Each number is 500 + 25 x the weight over its row's rms, rounded and kept within 0 to 999. Layers, rows and columns count from 0. Numbers have three digits each. The size before them is the row's rms in percent of the matrix's.

# layer 3 MLP up, 2048x512, rms 0.0505, rows 898-1111, columns 256-319
090:492523486529464460476541500521496469528546463468456499537480506501464508522538487496451497447525507478483471491497492517490493528492497526488520524479472470546489491477487456513470587501489468
089:529490505497505488482528479491507498499515457515499503548479529451462495528494496520485474509497508496514528486471525465495496502507493498468465512529494483515503517502514507525457542516521515
116:500516497504487504502512493480503541523514523510552490506522494501487511511467488505537538531496505534518528509518579485482505520483477529482497486521506506527504511496541530515502520506509525
112:518534450544491496488521518522518546480503447508508485510480511475472508527523502461468499506532520494533519507516539476537520445517449504502491458549538464541484516504527482501481508497498473
099:528529489513465465501492514534512493515564474496472489537494523484482507554529451514443487462533519499540510491491498484493516490530519552450462522509476445538517505516539472529475514493517519
101:528541475512491519522507528503521515452517517454456504522507516491490471526475501493455524490504497523471545520499479469515528497517509510516472527554499484498504492524469489479479481475524514
090:531526519508481451479495505514493474509539478464453506493479517500495504507527494518490507480494524495499510479473502492504492472513488512470483534535512446530497532515533461536491527496513475
087:504497496512432476505510513488539479497539476525483515509489495472506486514537479507445524519535509523464482505509515481496521488506498510476466517484511467514515515516518458513494525505501512
091:487519526504501476491515510525489514532493544488494494498464496540474500482516516505505534524483529451529473482433514482485491516477527512514497492470498509503506508452494492513511498545513488
095:502536496504507529512534495474508479487514465463508516480521540490462482488504506473479499467488452506485512511528472508473516508495459483510502475496517444507528504501495478521448476495502491
076:510553484498478484468483497509524489480564505486494509530491495453483486542540450498503491490522506531457513492469480491476503484518529507473483529516507494519534476537547445530484577490548546
112:540523464465522499505481513467495528510524488527461471510536500476511515520498476493514487449497495489491487516454543510509519482535483496489514495507495482546507487515475473502489502473482490
094:537544518553476487499536513508518504497555473492463504532463527469484483519501453475467500465511531490516515489485514478477509526529538520459478511511512454563508501506525472522489531511551506
089:503524473498476457495501494478512498491539491510520504534483481479445498508501431490509506461550522528479510538477485500503501486512522544454447498546492467521522501488538476509491516512542492
099:544540481505492517472482537497510469508501508492484490536487532501508489477523477477501535472482541454505550491517475497465492470505552480471488498523505522496469505497521529486478486522535529
091:510527503506517499547507505516488487497520467491517492501536488507451514544517496509525470489493496470498476486434432555508522538511486503483523527516512511563488498511497448519488547484523497
106:538516494565514521503496511484494514521494503481506505492496511490498512517488522522533491480516562495534467531500533478488492507490500489501478483447491488498479534471480513500460501484571515
100:511549495500514498510487495495486490503519501485543495528482559519487502496517507499479495505481489466478500490525545526459494491470458478504541470541505521514497513485489470535488515535501495
086:485509472529442503517515507517494469486541489490503518515489549542484522488524500514474536501533491489470513473571532480470498462546477471480492498451499456524475498492487508522464495471557503
094:515562504532476489477527510480516489525530457505520529520514515462440491532524490496455527495488464523532489473542500503455521523483473509479470453516533508540486498496514485530497534527502486
099:510488491543483484485491492502523491526509502533514493476504523538499474507498519443479492477516521440495525459517498507511510473516514480465486485479496442532555529502490490509429492517496518
107:506569493541498468486491523484533552487544529459543493469494495491495478470488515510471529475522500522504495489494505521464491468514500561489510519533519501526492502483524511503488492536492496
090:512533485513499525448458520495531457516547516488485504522504483478496504531495422533522501498534484501547530498498549453500496474516529531476487475502477475523547483524556530538494488495523494
116:512502513502465480507543510556496442512503502519526498493476557512505505490540465497472479507482498521555497496499454464516520511523515486499470462445534457508481499514529516514488488499480532
113:493529487487501516411529486499524472503522549522478511518495474491521477474486470453494491469499546520515523478543503523505498434496494495483457469546481452513458508507495529532503477536490473
104:535483455514514469461494484565520527488542482533517496515418465484470486539520482504487466498500518508478488537515550485491507420511539500483480482538486448515496501477529514470463471473516499
141:520551566533499490520512521494522529505523488484458495497440554492466491516530456504447560494517518514520529458450486480475511530516540585487485494514490474509544521491546474499484509521527515
107:520583522524475466469516496527513505522547471479477491528466514461470505527526464476448502479512536481519491503474514476488513495497506511457489513528505459552482498462513486533459545493560508
090:491464461540487503516533505484499491471488514528473492501444498478540529524511505469508523518499476529515505498526533483500490466508523500501501488452460452518511476482479522479517496493543508
102:514534543531449479521470516485491509491508480483454513510500530512461506488506506497510539524516506521543498493549524463507501553472515542511511446487533508511488513477522499520510540509528481
100:514515474483489519481488520498494484477482523488490508538473510494490500539581453498492535527506511495514515462519531478463507468518504540482518479515496543491516471505538495502470498492507503
080:511524520505497478520498484482527528529485505508493474451483544525494497489507518501483475488504518492537479532458518487497516513484465498515491479514484514549474516471521474554489498486487512
097:512483565480462478518519509535488471504477485516481495528528558524526518462502475473487466494460511496489452477533501475510494502498506490504501485497506501511484532525501467503489525505490508
102:495491550486495489461511497531494513520502509494510522503488502469516453560525514477457495509487490486503507469437519531475474450469511559485530506505495501500521462500500497510513530504517499
098:488492543517474499493505504528491497508491530504525519506450523503507515513520467497488503482513501507508504544550506444475522479500539533508490489478474465508529509509523514467478490533473519
094:535541542537459464498541502521512496509567468478457488522457522485465495534521457492444513479505527502518524504442507478474515502503534538456474496519512465569510495496505469527473541522513495
090:511545510509463465510537503481501483510555502527507500481477499507462499539513422524482514476536499500476500498464499503495520537516524552456476479531473446535502515494527478532496518503497487
095:501565498500533501479526500480498515488499508463461508514497481465470511532532474507515531471489515514499511517486522504454519534500477505510457492546519519509523527480501461493454524486595519
096:535475487519467477514518497552470505532491545450495497535502512524518476480491488494479538505499528438521509475533452543524485500525522489456514477529467489507456515515498485520486491539501510
096:527546461529521501527501486517517525491504530458490525487456534480513507516536506474477502470499474518498531483506518442443494515468515509510486472516505487495508492489484529495487473492556538
091:530556520508472479506528507510513512513537477481452468505466535475464475543508438501470472479551507493514532508445510487481517520524514522440463523521489467542529507494529479525491532515531515
099:511523515510515512480528495474517527489500499533446502479495485499522516495502481501508526476540517513545483535507522458496483493483502537497444481472473492511523560494522468485473486498518556
097:511507548504494501497487529528505505497474519500527487511499519503479527515552497514528505514477504524535469486456500453467486492506567542488431485469541532497508524487472457482511545538503548
086:538536492495468499486512522497507492512554504480473494498485511493463483529520440496460498463516520495526523492462503464479511482510524529456453517501500487543520516510525447518492525516514524
102:514530511481500526529519532489534520498512498485473503500494522500497470476497502443519472476507532487481470511505476487503503489447508499506458488506544501507499468476489529495476503529470519
086:517557523493495474492529510496498490521529504489492509550472496468467509519544454508449539481514545489516481492474490502470489494504491538467485506532493494521475473514531475559511549483549505
097:490481497505482505471459504492521456539531515508489487505517490467504486534503476499470558479493501498542499461529529498518500472530500533491507536551490495501504478516524502505517501510509488
095:509550489491495536509482520507538462505555484486478497514456498490484487481461455478508522458503502502514537540537502513475504457507506513440451504515473472515522488522513501506472469500523535
116:458523516515504475515515513519531464508509487466524476524502493496486507473513498503487534475475530466504523527483515473514520463542480498490485502495525475534465491466518546506467488523527497
115:529531488510530491458482505560520474502529491447499483499527523441507486492513486507489494480494503454551517496507504516494544500527499469502493511480476485518502488501463499504451522519508481
091:516517483490486467475491500510496483503518513444501476491530485460493544456526502514497516522495519460492474504519557509491507483506481520501506527535532504498491480494519529509498511490518485
096:525550501546457473499529506502524478505565467471469493505476515486456500507529461476463485477528504501515525501467502476480502504493495529483476501520517446551501519503545476528467515506532500
082:527479500484485492508522483481520492480496516490487521489474504497516490497536482482533480473529507558496492450497505465507487527525491491498512483468514514509455467505484501495504491490541473
113:482522482504516447480482501563526499500493510480534460502509481486497489468536498520480556504498471464511516504452506500518498497492502501484491475505508488511516513498549493493445492498498514
096:502515473462489485508503498508500528490550520482467502492474477475452493539493470502467520506491502485454524521504513491471499527542485568461517500512501473526498495537548464502488525487532505
106:526515471517474522495494522511494511470502539500487483531503503460517474526514460503505481497505521478517487491493522512487508447528481536487514524506497504516534458503479467478483487517549535
099:487518514540493520479472520496494506501517533462478498507485492491454495535493519505508517513509515496524464504534513457477503530478522530515494507470518481508456503440535522489467513474553463
114:514502448531503502526477510514510493480503471517479499525477486486509509494559502534512573492519486493491504526505508483463490467525490493515520515502506485507475514483523492520457457492520507
104:534452499513491484496550496544501503525489512483538513486511531501489499511474464540489515504512503485554516490464496478552495478498513507484484519488487498499463464477506496514506532484524504
101:506517493511481460501530507530496482520535484509508516512474504467460481521525485518452517506491521511492524480473520487489513488522502532458457516516512481550510508483510460531487536524520527
095:454484532497499496472488500511485497514491513491513505504523523536460510489498497501499537455483503500530515440460497479496514535498479494533497464457509483496496544485473475493478528505523467
076:480551498455506469530537497507502472492509520500478507473434471500484510511499509457505514483492514544475474535487494524496486533520542537489469489520566492505508492524482496507517481484503468
090:504528465513502498471491512494511490497486535488459490550486491436449494529554484488445548482500508507529513488522519511474505476536499553518501465533545507544478495502479500528488501525517497
094:505491528489509492472518508525480457449520459491485479496508488484507501541550513444491455503489518532507526475477498535542528546514474490496522503482510441504462455486466536501508544499529452
089:539541496517497463499536495514487472493543463470441494480469515486466475530520447501464519479512539483536493497482485480475500492506499530437475494492504458577541499493525486501474533507518494
116:522493503511528500466477498540510497520490466513532506541503485450460489551538475516458489489510503507526540492435478502536506529536517499478520513458497501533510469509468466522500473489534458
099:546506503505480521502488517541499457512464485517505480516507497465495518498521502534499463494486474509515516556482475489487483507516543555488478463483543529510486496503541479484519472499459520
085:480495536507483508448499501452487547457506478508481509478437501482472494522501479463461511492506552509555515497484512467496515517513520546505474500435504485525516489461476513499516492490518450
112:510498509531467484501505505514524518520495482526488511522428486511539502478509470523480491505544509517499483530508472466496497471511536503492479475481579474519494455514520512489499464493526486
106:511461461526467483447506502506504495523496497506492463521438507520526495452507480486469491469553523499491532509529493507454509457521513470495496512499509447578507510490562506485481476494497503
096:527517519527461471498522522530502494503546483488462487520475529485473473519545439478466517473517524490520518525448482476492514516529514513440475505512484463553517510500529470519471554505519498
092:507536540519498476509544504467505529523569477473539511485538496526497493494480509491505460495493529463492508491481488514496510545482454522469493526552499490512533490476523518553469545499507527
081:524505519486479468497537500521495448498530501506487474492469500482508496520505432511478504498506474489489493508478503483490532472499539514414465535511488469510495470460514473516499547498544498
115:558529507529517521523462510482494521512514497485470492508516517543448481475506487520549520462503525446509491507515549485460512530562495510495479477485515490503482535485499532506459491531492469
093:496491517519512507491494503501498532540476498492534470500492484489444484498510511491477510517505484459488506467432516488498537526501448480491559504529511501527469501495510474553477516550502465
094:487537565500434513495482537479522483507510514514495518501544453484477508465489496467472582528487535514477485540540488505491508465495482516495498512452550486491479489518499499502490503539478489
103:521512459488494501518529513488459551512531495479482501520510489520475474501475501502456509486493504452498513523512497472487498512477524531459512555542494506505488474475512471499484505478486552
111:465521496482502502436457489483527518486486503468464496536473468434515522497504463506488544508504539520502534531507537441463522473502530525518496492483546492491478500526518515487493522516489481
076:491462524502462506458503479544530524493482454520491465495449469472518501482516473505498504510507481515494511547442478462518515480507485476496472480463512490537479505507533506487476485513479459
109:525492506473442512480568494518514512521501460492458542516479481483526485542466506492503485470521469488517494525548489447472507527485554526460489501507469474507503519497494486480494505451492468
112:527502454514485515528478511508497488508525493508478508531501532461501506501521506483459475495506475519457489459520519518496519504509479492508521528494529489525497458496501511513476485474534501
101:519504484472490476458521501529528494500484526458463513479477463492494476513479469490486469475507563488514491533477516421490511460548525483502461458509534525498467551513532521495504489497526531
095:530502524496513503487504492479491504527514491482471509492525499519529483520471494522511491437526456473541470470492498487470471537484526526445467498507440512506541488506459486488499551468507484
092:506504514502457466489501495526496494506539479500506457521458490475456522518521456495473532482544548515518532507496482480467513528503514522499503484505503454610517489498505465531486529496535492
113:552505480535495484491482492486504487504487468508497503524461501470462499502546478497475542491511514486491548496542535513446509421530445455510504463515509487520460514493537491525458472523544508
096:512564514514496480543500517497496501523523456517490504500472510485500453510515457491490514497512477479497503521470507466490532499496517522477494456531526485540541498481543459521509528526517472
121:528500462484527492455487509501518474535516515500510512505499472472509505523514484514516507477525530490531511474514469490547501505522508558497491515503483487492510512491542531494510491500482506
096:519529505535463460488541501506511482525520474493470496520467509491477478527517439503450510476527528472512520486450492490472520484513520517452477499504490474563507518504531472498472546510539506
096:485515501513507517530466507464490559519515511501518464508466530533490504486468512466499509523490473455490457465500523521456533524467475474491533510560484517517518493498510501516499529505498498
104:574473498526500491481481479517503533535495464478532487495491506469525487544523503490536461497513530516545529483445490469501498506477546493510506480492492477510555504481482502498476496482529530
109:512511481534490517526530520475507486498550546474471517512517499542482499492511467519482546500500483454508474490519495521466510514494492524470474507517493440514507525475512524512478496508510534
109:514547514502463499517491533510530481514482487478509498492551509516425522439493500526491541503448516521539506525526539470481533494502482561510482504486507503502502486462527550503511504484498493
098:535538484487485466496489499479519504504530472481459518509472498512471493511539445481450508464568503498525513543490470505502521515504519514495499492505451461535499500475501466518465519497501495
091:537534518530469492494515513503501502504564442494472491503476490474465475539523453488464509457530558497515516477452505482470540521518526520470478504516501475540512531488525484518470548520527493
113:515495461532528498488488505527510498491544478471528506473516499493490477565505493489442492495520487482524520508483482526495503489505461507484502482523488448516478535518532474504481500552504489
105:525518529515462479516527519520512510503571476476468496524446522481498499545508467472475517478524540491506528494484478472473519500506495553457481499524499459534540492481492464522461550496513520
104:586494515523473463526560466513537482549506472504500507481490546505544450505482521485493437485529487466466488508505469500463505458478505481494484498533499482519525470488535504488473518498505486
126:514537473497484504561510516496507509492495451501492480492478497515485514507519484460499517496498512461495449517508494492520513498557459474510491496487516495520475501489506478502474480527479489
097:532544519521440473495529506518518503497556462480485499545487501490469493524531471478458523497517547484504520504481513472484500490499522524441482507522496465547495513483517469511460546505566509
114:553474519546471476521554508518505478511500539493505505498505491530509485500543497491492481473519521489533527515511492501521500507525512489468481492454462499512464502499517497507477513526511496
075:528484536532535484498488513471543490469545476509488461456507473537506482496519488466502486478475506489481431489496504491495502516504548558494484505496478493509538528530530516484477539517496479
091:523481497501480499497512494490516504491508536516484482485520529495515466509452484469490436450516508491516486506498491505519498551489499518455477556467525531517518493524512506481514489529485513
091:519535522516469468493526536497534495507532464496459496500464519456455483531520441492459514477520525500530533515486495481485524532507531523472476505517510470546534503498522465527466542511508494
091:499533509521509479502514508527540510536522528496490498502482521497484468476537492506446510513504488523551474469481471461501507509487560548506483488493512489500558501505520453506504487480482546
081:490530502514533495503537516513499483513501478492518491482504483476465504519478463472458489477447462468520526519513519509527502561487478483468488443511483455512513508489506502525507494483522473
098:534522510512483476495520500533507480512538485490451495507449513463469500546542453493472529495525525506512536522459507477500520521509506529450456491534483461540503506478531491521450547510525508
105:521560510522521490498490510469520476524507456473501473518481463510453507481509502489478469462502500468512523522489514502531494520514477538501481526498529500521482510483507454518456508532503487
107:490512524513520456542551498551496465527486529492513507494535526518497482493470491493520549508471516442535519519460499515511517502470486479486477467487490494503507525465506460527484524576496511
096:537515537522491475491544516511516515497565482486463490508457524481456499530508448497473507496507526492517530477457484478484519517505516527461472513512505472561503500490509463524476532522553518
078:524499492515536496457523523545493494510464485463430538508478525471492509533520491510463479483502540515550476496490460503523475545512492548492490454498501525503494516513494466540482487512522490
102:511527515505499485498533496477468483524482460522477497480509524476473513534508487471434477478483477529496449474497478501529533558496479500494469502434488466503490514489495461525449458507478507
088:518466493529495525504490523461491482518518474516509513512484506483492515513506484507488521444512476518468484496494510523535512486522512525472489547523504489514515491538498446503500524512507511
073:486535534464484488534527500511523465508494466500485502494516485517497449515519529474513509486471516497443489465520455492472497518513519491461506536486549523521502484513506489507478548547443520
110:511513523551499493539532532503521476503508498486535523501492560517453519528480490503450531513489496508537478492554513510441484476488495485509491427487512497520462515486514468540470505503521524
107:522552482502495490483503522495507529494525492465473500518478517480444483501524429503467523489535542482504502504463482488461533483531520523460489493534486452551521508499532453518501536510498505
099:470527501511506502486528517501486482508507502506477496508490500504513496491497499497462500465498501504507462515466501511437511506537492493490525472508506477515494499482454473502499491494517465
095:511524509513449488499498526483514491513525463507452503526499503503469490528537463488453500488528498489503511520480503516506514516514514516452468487510501469586507499491514486535480520524508502
090:503562515513501444453475497538530485495521517457471490514422493477459511500504458478480514464509568498494500511517505495465522491549503495483502448533507497530481510489505485507488530527528504
105:514540518487475500513477524502525500501523491477478522501494516474515499516538489505446519496524523476528501460508523487479523462538513544469499481535537493502495509546499492496490499504526540
124:476527483497481494488490501474503513522528496522540480509514492448489496521515503496486493472483514517510538501505507527476492512503436518504493505538500504524500495523547506502490501472486499
079:498489491539489539486501511477481545505526457463491512521529497506487500482484487541508489481517516489511481529469533443492528521483459569511516503480505510468534546522475542517480519475512527
109:545498506520494455483507492503517479469504453501471490522497497447491494546523446519466549440512541490497566518491511493503515491521497494470484493515497470531488506530555507506446540531536482
115:503473486491478495468494514498493497517522490488527500514479469502481488512584499504483482505478514458523503503501515485478487457546506504513509491526471518505463478501524507529492511514532502
102:501495494486519495528496528495524510475494483496503469492460526538477473471526490491498508510547504523532499557492534484515526523523505553500491512514512507528480507475541486488511499495468489
085:462532506523479473490523514494518467491527466489474493489508470453506451539541488492481472503529502559524523458507505470547499499510504535505490522505532506535536525535487480487483530516501503
100:585520499508466475545552493499538537516496515489492512471487523528515465480529545479470474502486502475496487501527508479466500475490495475493517504557485513480483470491538511536474490483496538
086:515518478508496508540486486472508510489596509526457509518504496477491498542466465535483534475531480466499460476533523508480489526479507500487503510531517431516518473517526523498519490475530499
107:503513484506498511522492527526501477490516439485500481493558509518495527499471462469500465468534519470523511560500474535529522459515486474500520465473476466518553533463479495516494497518495457
095:526502536528481531530503513486473523483562509493491491491469528541508471514499499445490491507494515536516472494514481467454484506471535524471505559481453493499559484461512538468466516506482487
098:506512544478414523491527519518468484481493473530470497522495480503547530513541488512523477475496486482489469484491532487498470501505502526505491534484504536507500470514484483480504564486499453
101:521524475540479515478480520488532468520556496480471487508508474493523496520477502475492534452510516485492537511489523511536531514526500514496495522497490481487519496525497528504467507489489465
094:472545485476450462473505498504502490535543490540492505487515465467476486510523503508488488504522490504512496494445531503524516480509474501490497501530500464540491526497493468564511520545505503
109:485500502528501496469497504475531500496553481475532507494514504493485482465482509502467528472507538534516573494520474484520509482480460489504508495496491433504490458462508500513492516459525463
098:531538522526483484484534502508521499502547469488472489512463528465444494529527469499472500479501526483503511503477505474480526519505511535485471505511505457550510507513504456517479551504547498
073:503551512494453468518465520468505492499535464513469524500499498531494486520491469506517533534515458500474488457487486481502515525513502574499515505549547482521533539493540516473505518513455522
096:464514534533522489485463501519498468463530467530494500501506513484515511513506519451497512508503541498516504549499504529490503503508446511501500483497534427508521485526501532501512553481507488
083:480511469499527495487456497531492477478520448465504471508524487444444512500497495480511485488493525501519492479481459501489488510487489496482503509495510471535566497515490488547496483490497478
077:480552506473486493504499498479495466506514505480461601552467485490471490534508486515479531499520453505506496463487488518485470502543506485484537500559523488521474502526473465530527497475529516
103:507457468506478513489511522526508472507512512510543489506482540477480492495521462492504495496550508548531521491484548487510493477478507528480480497482510487534518488471519478472507517500511514
089:520530538536469502540504497480511539529509461485500479498527523491498497544525506499504459507504566523508490494465511457494504520467471474495457476483510515505511487491528546528478478488514542
089:506521500468490472467497500478518470488508491506440483494484454467537487548506467476466510511501510485498475491494531518489524478548579487495508505534500505560525487508476519502505502533502507
092:458533501443519528509482506473499535573522512481503503515525523471467485463478498482502517496475491506493476503493537504476483517485484523458495515498481530498524497507480460531489501496495519
113:525496491522490487494510504516532523530500489479527451496539500500489475471521521470535451479546548530542552488498525539545518472511514516500515523472486482501487480496481462522451488500522507
117:492489486557500444492464486551521505485521485512483487511487486459492490536539511490485516517552493510486536504491521480515503434484570496478485499490530445518510504499548488483495465503533527
098:539541497516502498459474492495503506509504430463503499494497547498499495548483513494495470473511513466521507543469494508483489476493501511496499479517505522531491494434499486497493508524488485
108:542478537498440520491505506497503527512513491514484511497462520505493520551498491521481531524524501493466463523504564485514496498486509543460493491506523504510521488514533499523506495514467510
090:523518520483484494555522506470487480526522490531497508507473536528468472488536507503450478472493510501501522492505493490494476521533475483519532472517510510553471520439491447508502519532485509
098:481526527479509478488509517556489486497500515512489481507498512497496517517531480475485473470489504538535465472477539502549513511492489519505473524485466482496523502517462482504490489478478499
098:550490522518497505513546529470538473490504506515526519489521521537512512510530480507485522500493469501496514543560498509504506482499488507501503487467468531490439534492513463507468494510490533
098:546488482484466494526486536515500483530485536471511527540503467472496496493531509543473520496505489494518514462530507484500504495533530534495507491502517493512476519515493446518493486473554506
105:473536527527505485504451499517512483520520502484493489544512514451484493466535529510471509478500488487542523468481500506504497468530470460498491542533504449522465489456495525547481467473534482
100:504526522511447476491530506512527493515517470503467475517447509469479477514511453480453517484520523491515528494502488481491527511505522534491481501539498441555519516518518480521472539523549506
099:511516507533510442509520503525504541508544484496475487530468515492501492504544479479479532465547561491530498493484516435528495484502516501465459512508482458556507510505537498509433560506530511
096:513527523516474488507565507502518492517553478484464509507470502492453485534515433477477515445530512502512519515475494458490514502515509540423470525520501458556515498506499483523496539497537506
096:525516566475457506528511529514495503462482503495486496479465524499544482460489493503497534514502484508519496517488475492527472488517526523499501525469518536505505450491510497474509516494482482
108:512540482483512503487484550458547490534550483492488494515508460507477505519489470529480535483487502473500492500497455537504514479501463546493500476501483499511554501505521479517506494445501495
093:547557516516460439513529495527517482498562457479482489516481520467475486531512467475449511446520535492497519506478496468481525537506496537469466499521483462535522510497524489533473516493537509
106:554544465556497478527501507531547477491535533433522503533524521455492503489474493515477478490476472478522535486521530505492497443510503499484496474513473487517531487488495526502468480521534505
066:463492525523521482478499514504498498514507453516493493505528479466500508535503486463505517502494489517514448468473515482513520482509538508465482466454560531536578505541523476523497545492497470
122:523540551523492447494512499486522496475518475464506470494479496500465521514497489482515491482528538510480528485479527487482521503534544558486479463508522493534497518540549467500460507539533517
086:476495503499472471496541537517524499511550521503455471490441517465481494482498452520417580479533487511518499501479499499494479511521521558466463498522498455492519511538512478507505494512516486
117:534480477529513501468502502553506499509503537518495496540494519503456504497545477480503473481519540460571483464507523502500495487553555517471476502455487511540481513489500506493457511519509477
116:487475504497461464536519489522501520491516459525486475498530515504513475456483478518515475487524488478487470527457496543544512503480515506447479475490490463522531529531514432490501506531494496
090:556534485525476440496517476507525470506539472503507519499524513449495479545520489468472485496535489493522490472466516470504509485490524506498475497521533458500506496520513477517478487483584514
098:526529514552453478496517502521506501498549445482459499528482513464495490521513467480484547483487542480505504504480522454499507570516505530475461501511489456544517510484514484512451562517533510
097:544506535518448495521491527511545517515523439516461496490478512510530491466520489484504482503540537513538498543484462515513506460519491544486492488487499518501462519534505515498493502504462500
094:540540520523458454479532508533523485510536452496474501511475523493489497531498437502473507472536514491505514514465514485479524499496499522435462488502484474549527519491504447525479526517526497
106:507502460504481496458484507520516458507497480520453487545495456405513498496528477493465554519524525480496526524512501460533531441502475465503518510496512482562477453447518490491447504479545460
118:499496460477486506534464517503487513488535553472492504513505497527466492471538476512501528491509511476518513519480529494532475531538513557478485543494493505501501515510533527490500496500504518
086:507500540536498431465544494515501487525504487489481509512477488504505470475564485469441510473484520505500480507455492502514505492523516489468485543521493461518481531496516504524487532499502519
105:509529472466530505473505500473516513505556485467483505538501486488488486509508471501454514481514536470503502522544521509467531462542484497478480510518484445513516521533526501513451486522540524
119:549493478478537506492478503549500471524487522481504470495526488484481485500515479503464523494464529488468465525532513485473507506503531478479500514481507521509446512505510515485487481522480505
100:538516509527467481454546505511523462527510465506466490536485477466482500519563498504461528497520500508510503487483505489482517550483510505473485464507537489561486481515514477542482530506535500
116:484511486490509503514487523532492462507516511443520459507492501504490476503559498536485475490504519556514481464497474480529503492526541495487518518491479455515557486522544468533536503475496499
110:527537543530443486546490510512505483519502540518478482510436523536514509477503511494526506487481493472479474506483508484480502502485552504483482498519477483507491461496486513493487514469536482
106:502486480499490495507521534528503513519509510502548482485479506489460494497501502474480505509516539481473534503522542486544508513515473538483492488455534482541490500476528505471484502465527486
091:538498475458497502457497490508487479509549529520463497556484488478481521520488450491460482492513502458521495490508486513483476492519504509480510519524487511516492462478489462503474501512535508
105:494481443478499515502484514508485461516528528490483491514511516495462521535529455504462536538479540519496524537549525520454467483524469513480522483459484458510505492504531524497511514512519501
091:498490511458509459474524511508515542509503497469472524481538487494498456508485471509482503518501510430520562557500494505506516517513494481487496437479484462514514558477523495518509492531480486
109:498536472529503514476476530491515495499515522514517491515488504450499518465517512487455495463498503495512500452538529490446490462516491528477466512504496498508512479505525532506472495478481536
120:510499527501420507525573471565488486504480478494468512488460495492536472520541503504485490528514492467503481539520492545487493476512448480475533516528497480515434447515503495516482537493520448
089:528545504511455491517523510511523471527550488479476487538458521475478501515512457505468514479503534488503522504471505476490497486510531519473453519501501471565511500484527501516491532509527487
121:521533485469548495509496519512509506542514528550526474511512510494462496543549483512465493497508476513486507455473502512525498503505517523472492491495505494536510487499545511503511504525502491
108:492507486511535502471489520525515463495517482444521499476483491546481515533548451481516515464524504524531527505538481513503511466504548504473509488445475457517536482529492514486471471515495482
086:494538518492488513496531509472504517489524532486455535470406514519501480484528526510467519507488492518443533482490493478442508525486514531526483539577514487482513498498518499474487535492521535
101:516492477527499473514495494515491501514512522516528481537534515475496518470520464472468494457524502509510470475498446532525494499517461503520489501486498490501480541517510508508451463495490514
095:491542536473466475474569488550507463495516500469496489490522487487519487531522482517501485494505533499511505484470528512520506420521514506466506489523490445508522492516503508517478515517506502
103:540521524522496496512534496467501505519528480492516496524490542492516473502483491481490471480479499478498513469508515521506517506527478484470495490546535452495479511510528523514469467506500503
094:523535526537455464500533512508528498525529480487485484521487533507466475511515462476465501484526533480514507499474489462491523496527528545462455505502496463542508510509535470516476537519533517
121:497529519503427465527514503537509469522515520512479486495471481499493481492519519500496547513523476524492492549512495507484505435487546497491493501525502517519456486498512506521502495510525504
092:493520476480535512480498517528518487498486499495535487493509521442436491527521502470507521472481513519522529535436454535506482492503468515490484475500502540526483488460470449497529536507512493
120:510516465474506512495518498485509477488490518544460503511493474469489508496527464488490573489506515465505493498540513492521497465536473512475478530485491493519505533475552508507495484483527515
109:492494508486482458492553502514483476497555486497494501490497500527457481495472478482498460486540500485539556453491471494537522547502510502447489478503508415527510473469504545505486472482542471
106:530545507522480460489549514514519498492560465485473479500463511494473474523508464497473537490545510480504530497455519456497527528516521538446453493516524455557511521495544481526477548516540513
097:480512466557503489507502500517512478484487528511492488520509482463514500533509516486512518501527510502508526507513555513513459470483548507494477463510498474498522505501514518487463486535534535
096:530483502520496511467518469517497461503513479514449494486463480449558521544498496503476481474500497514488498523522525497441489491532485526477487508537515471490526504522544510476505535488523510
080:506544527501471462503523531513508460492536471476442477503485507495487530522536496516455488477472503519520488490475471495467488523543508512461467479512485462522520490487481457515495501503527511
108:519537501454482488455479509555540474497502497487502487508483469452514506540539496517464516463528494546497518504487531499476513459517486544489487517509525515523530476511484464500485513471508494
107:552525517582496481493491495538497542497505481465514466509512513497476492508480526501465485512510561472519507489467485477526506522487478491487470545534546466524480525468537491492463497521516506
060:518534465522497515513459533493541514465513512502496535464505538464487457544538483519475506502472518474466518495473539508464536492559512559514519487540512506539506540551534486467486487535532479
109:523508517543514476484529488551546510523518545494504514527526491498486486500499514475495523482480536486522525482455466497513503446503495495464473499525475479504470510502495488530478501520508535
086:482496577544514487477505498513484497503488437472509536489514527507507471516512518481484497487488502501518517459499448530471502551458491485455510469523516500511534505481471472518511551548493480
116:530473491517493476431539487525505489538506444491501509514433483426511508544561483549500467504508486519482508530504537442500491494551495517483480481486530484520502500479501485484502529478525480
103:521483500470468488471521509483477527501537503517444494525503521493483489525527493501494486508516494513493466530490477499513495503517533584492489527496484478530522486496506494488506486506474513
095:522529545507492484506519519492515490505555486496456481497446519499479481525512459490462526454518529481524507490484522464483506499497521531463479487502500474558507511502525461537488537523538525
105:493517488502496497524500514499502509489515484519498477479517501467476527504496522498493539453524503472492490558467549500497503506502466527483515475490516481536499514450486484485504533517542460
102:486520500558491508548500507502509489519524441466531536506475527495477496486501499498491497513522509484476503547475482494485519444509464470507533489520523480513495496492487506530462491516511476
093:494482517540471485503491465555512518522494493519505527503471508492513505521551501520472464515522495476479534524488505437528530439502532485483515500517520488511499509513525508509473483490520453
079:541469483467476500527528492524489531497483497497502475482473529481526462499487502512506448491507526466487464539528527438520490463482477519493487557505496518533473459496551522483497508526514510
087:507537531467479473452507504482506454506542414493471506526530481470519507538497468504516474470512476534503480524503541497523528511493510528494497497505508458523521500548516524503441537514509502
090:499507540544471494504482522480534549491578469500489463479475518496462508492492507491507511547513507524503462500437534494477526569489523536504469523483538474525522484498527525511478530510527507
104:495476559564471480483468484503498538495523515473478499506521519474472484480538505503480482521502544516501506520446470493492533532501473515479493542512530492491470533508515521517503543483535524
088:466563482508508510490515532494548466493522462474481502492498450466520481524537472494466569502513496504518495526486507490505548475497504514492550535507520492522490487528536505536493526510481475
096:517474504506471493517506510514494531508529479491508471471516547505514475477472482550493465504538504464511514529452483517544509516480519484486506520499478480512506510490485487499492542510477496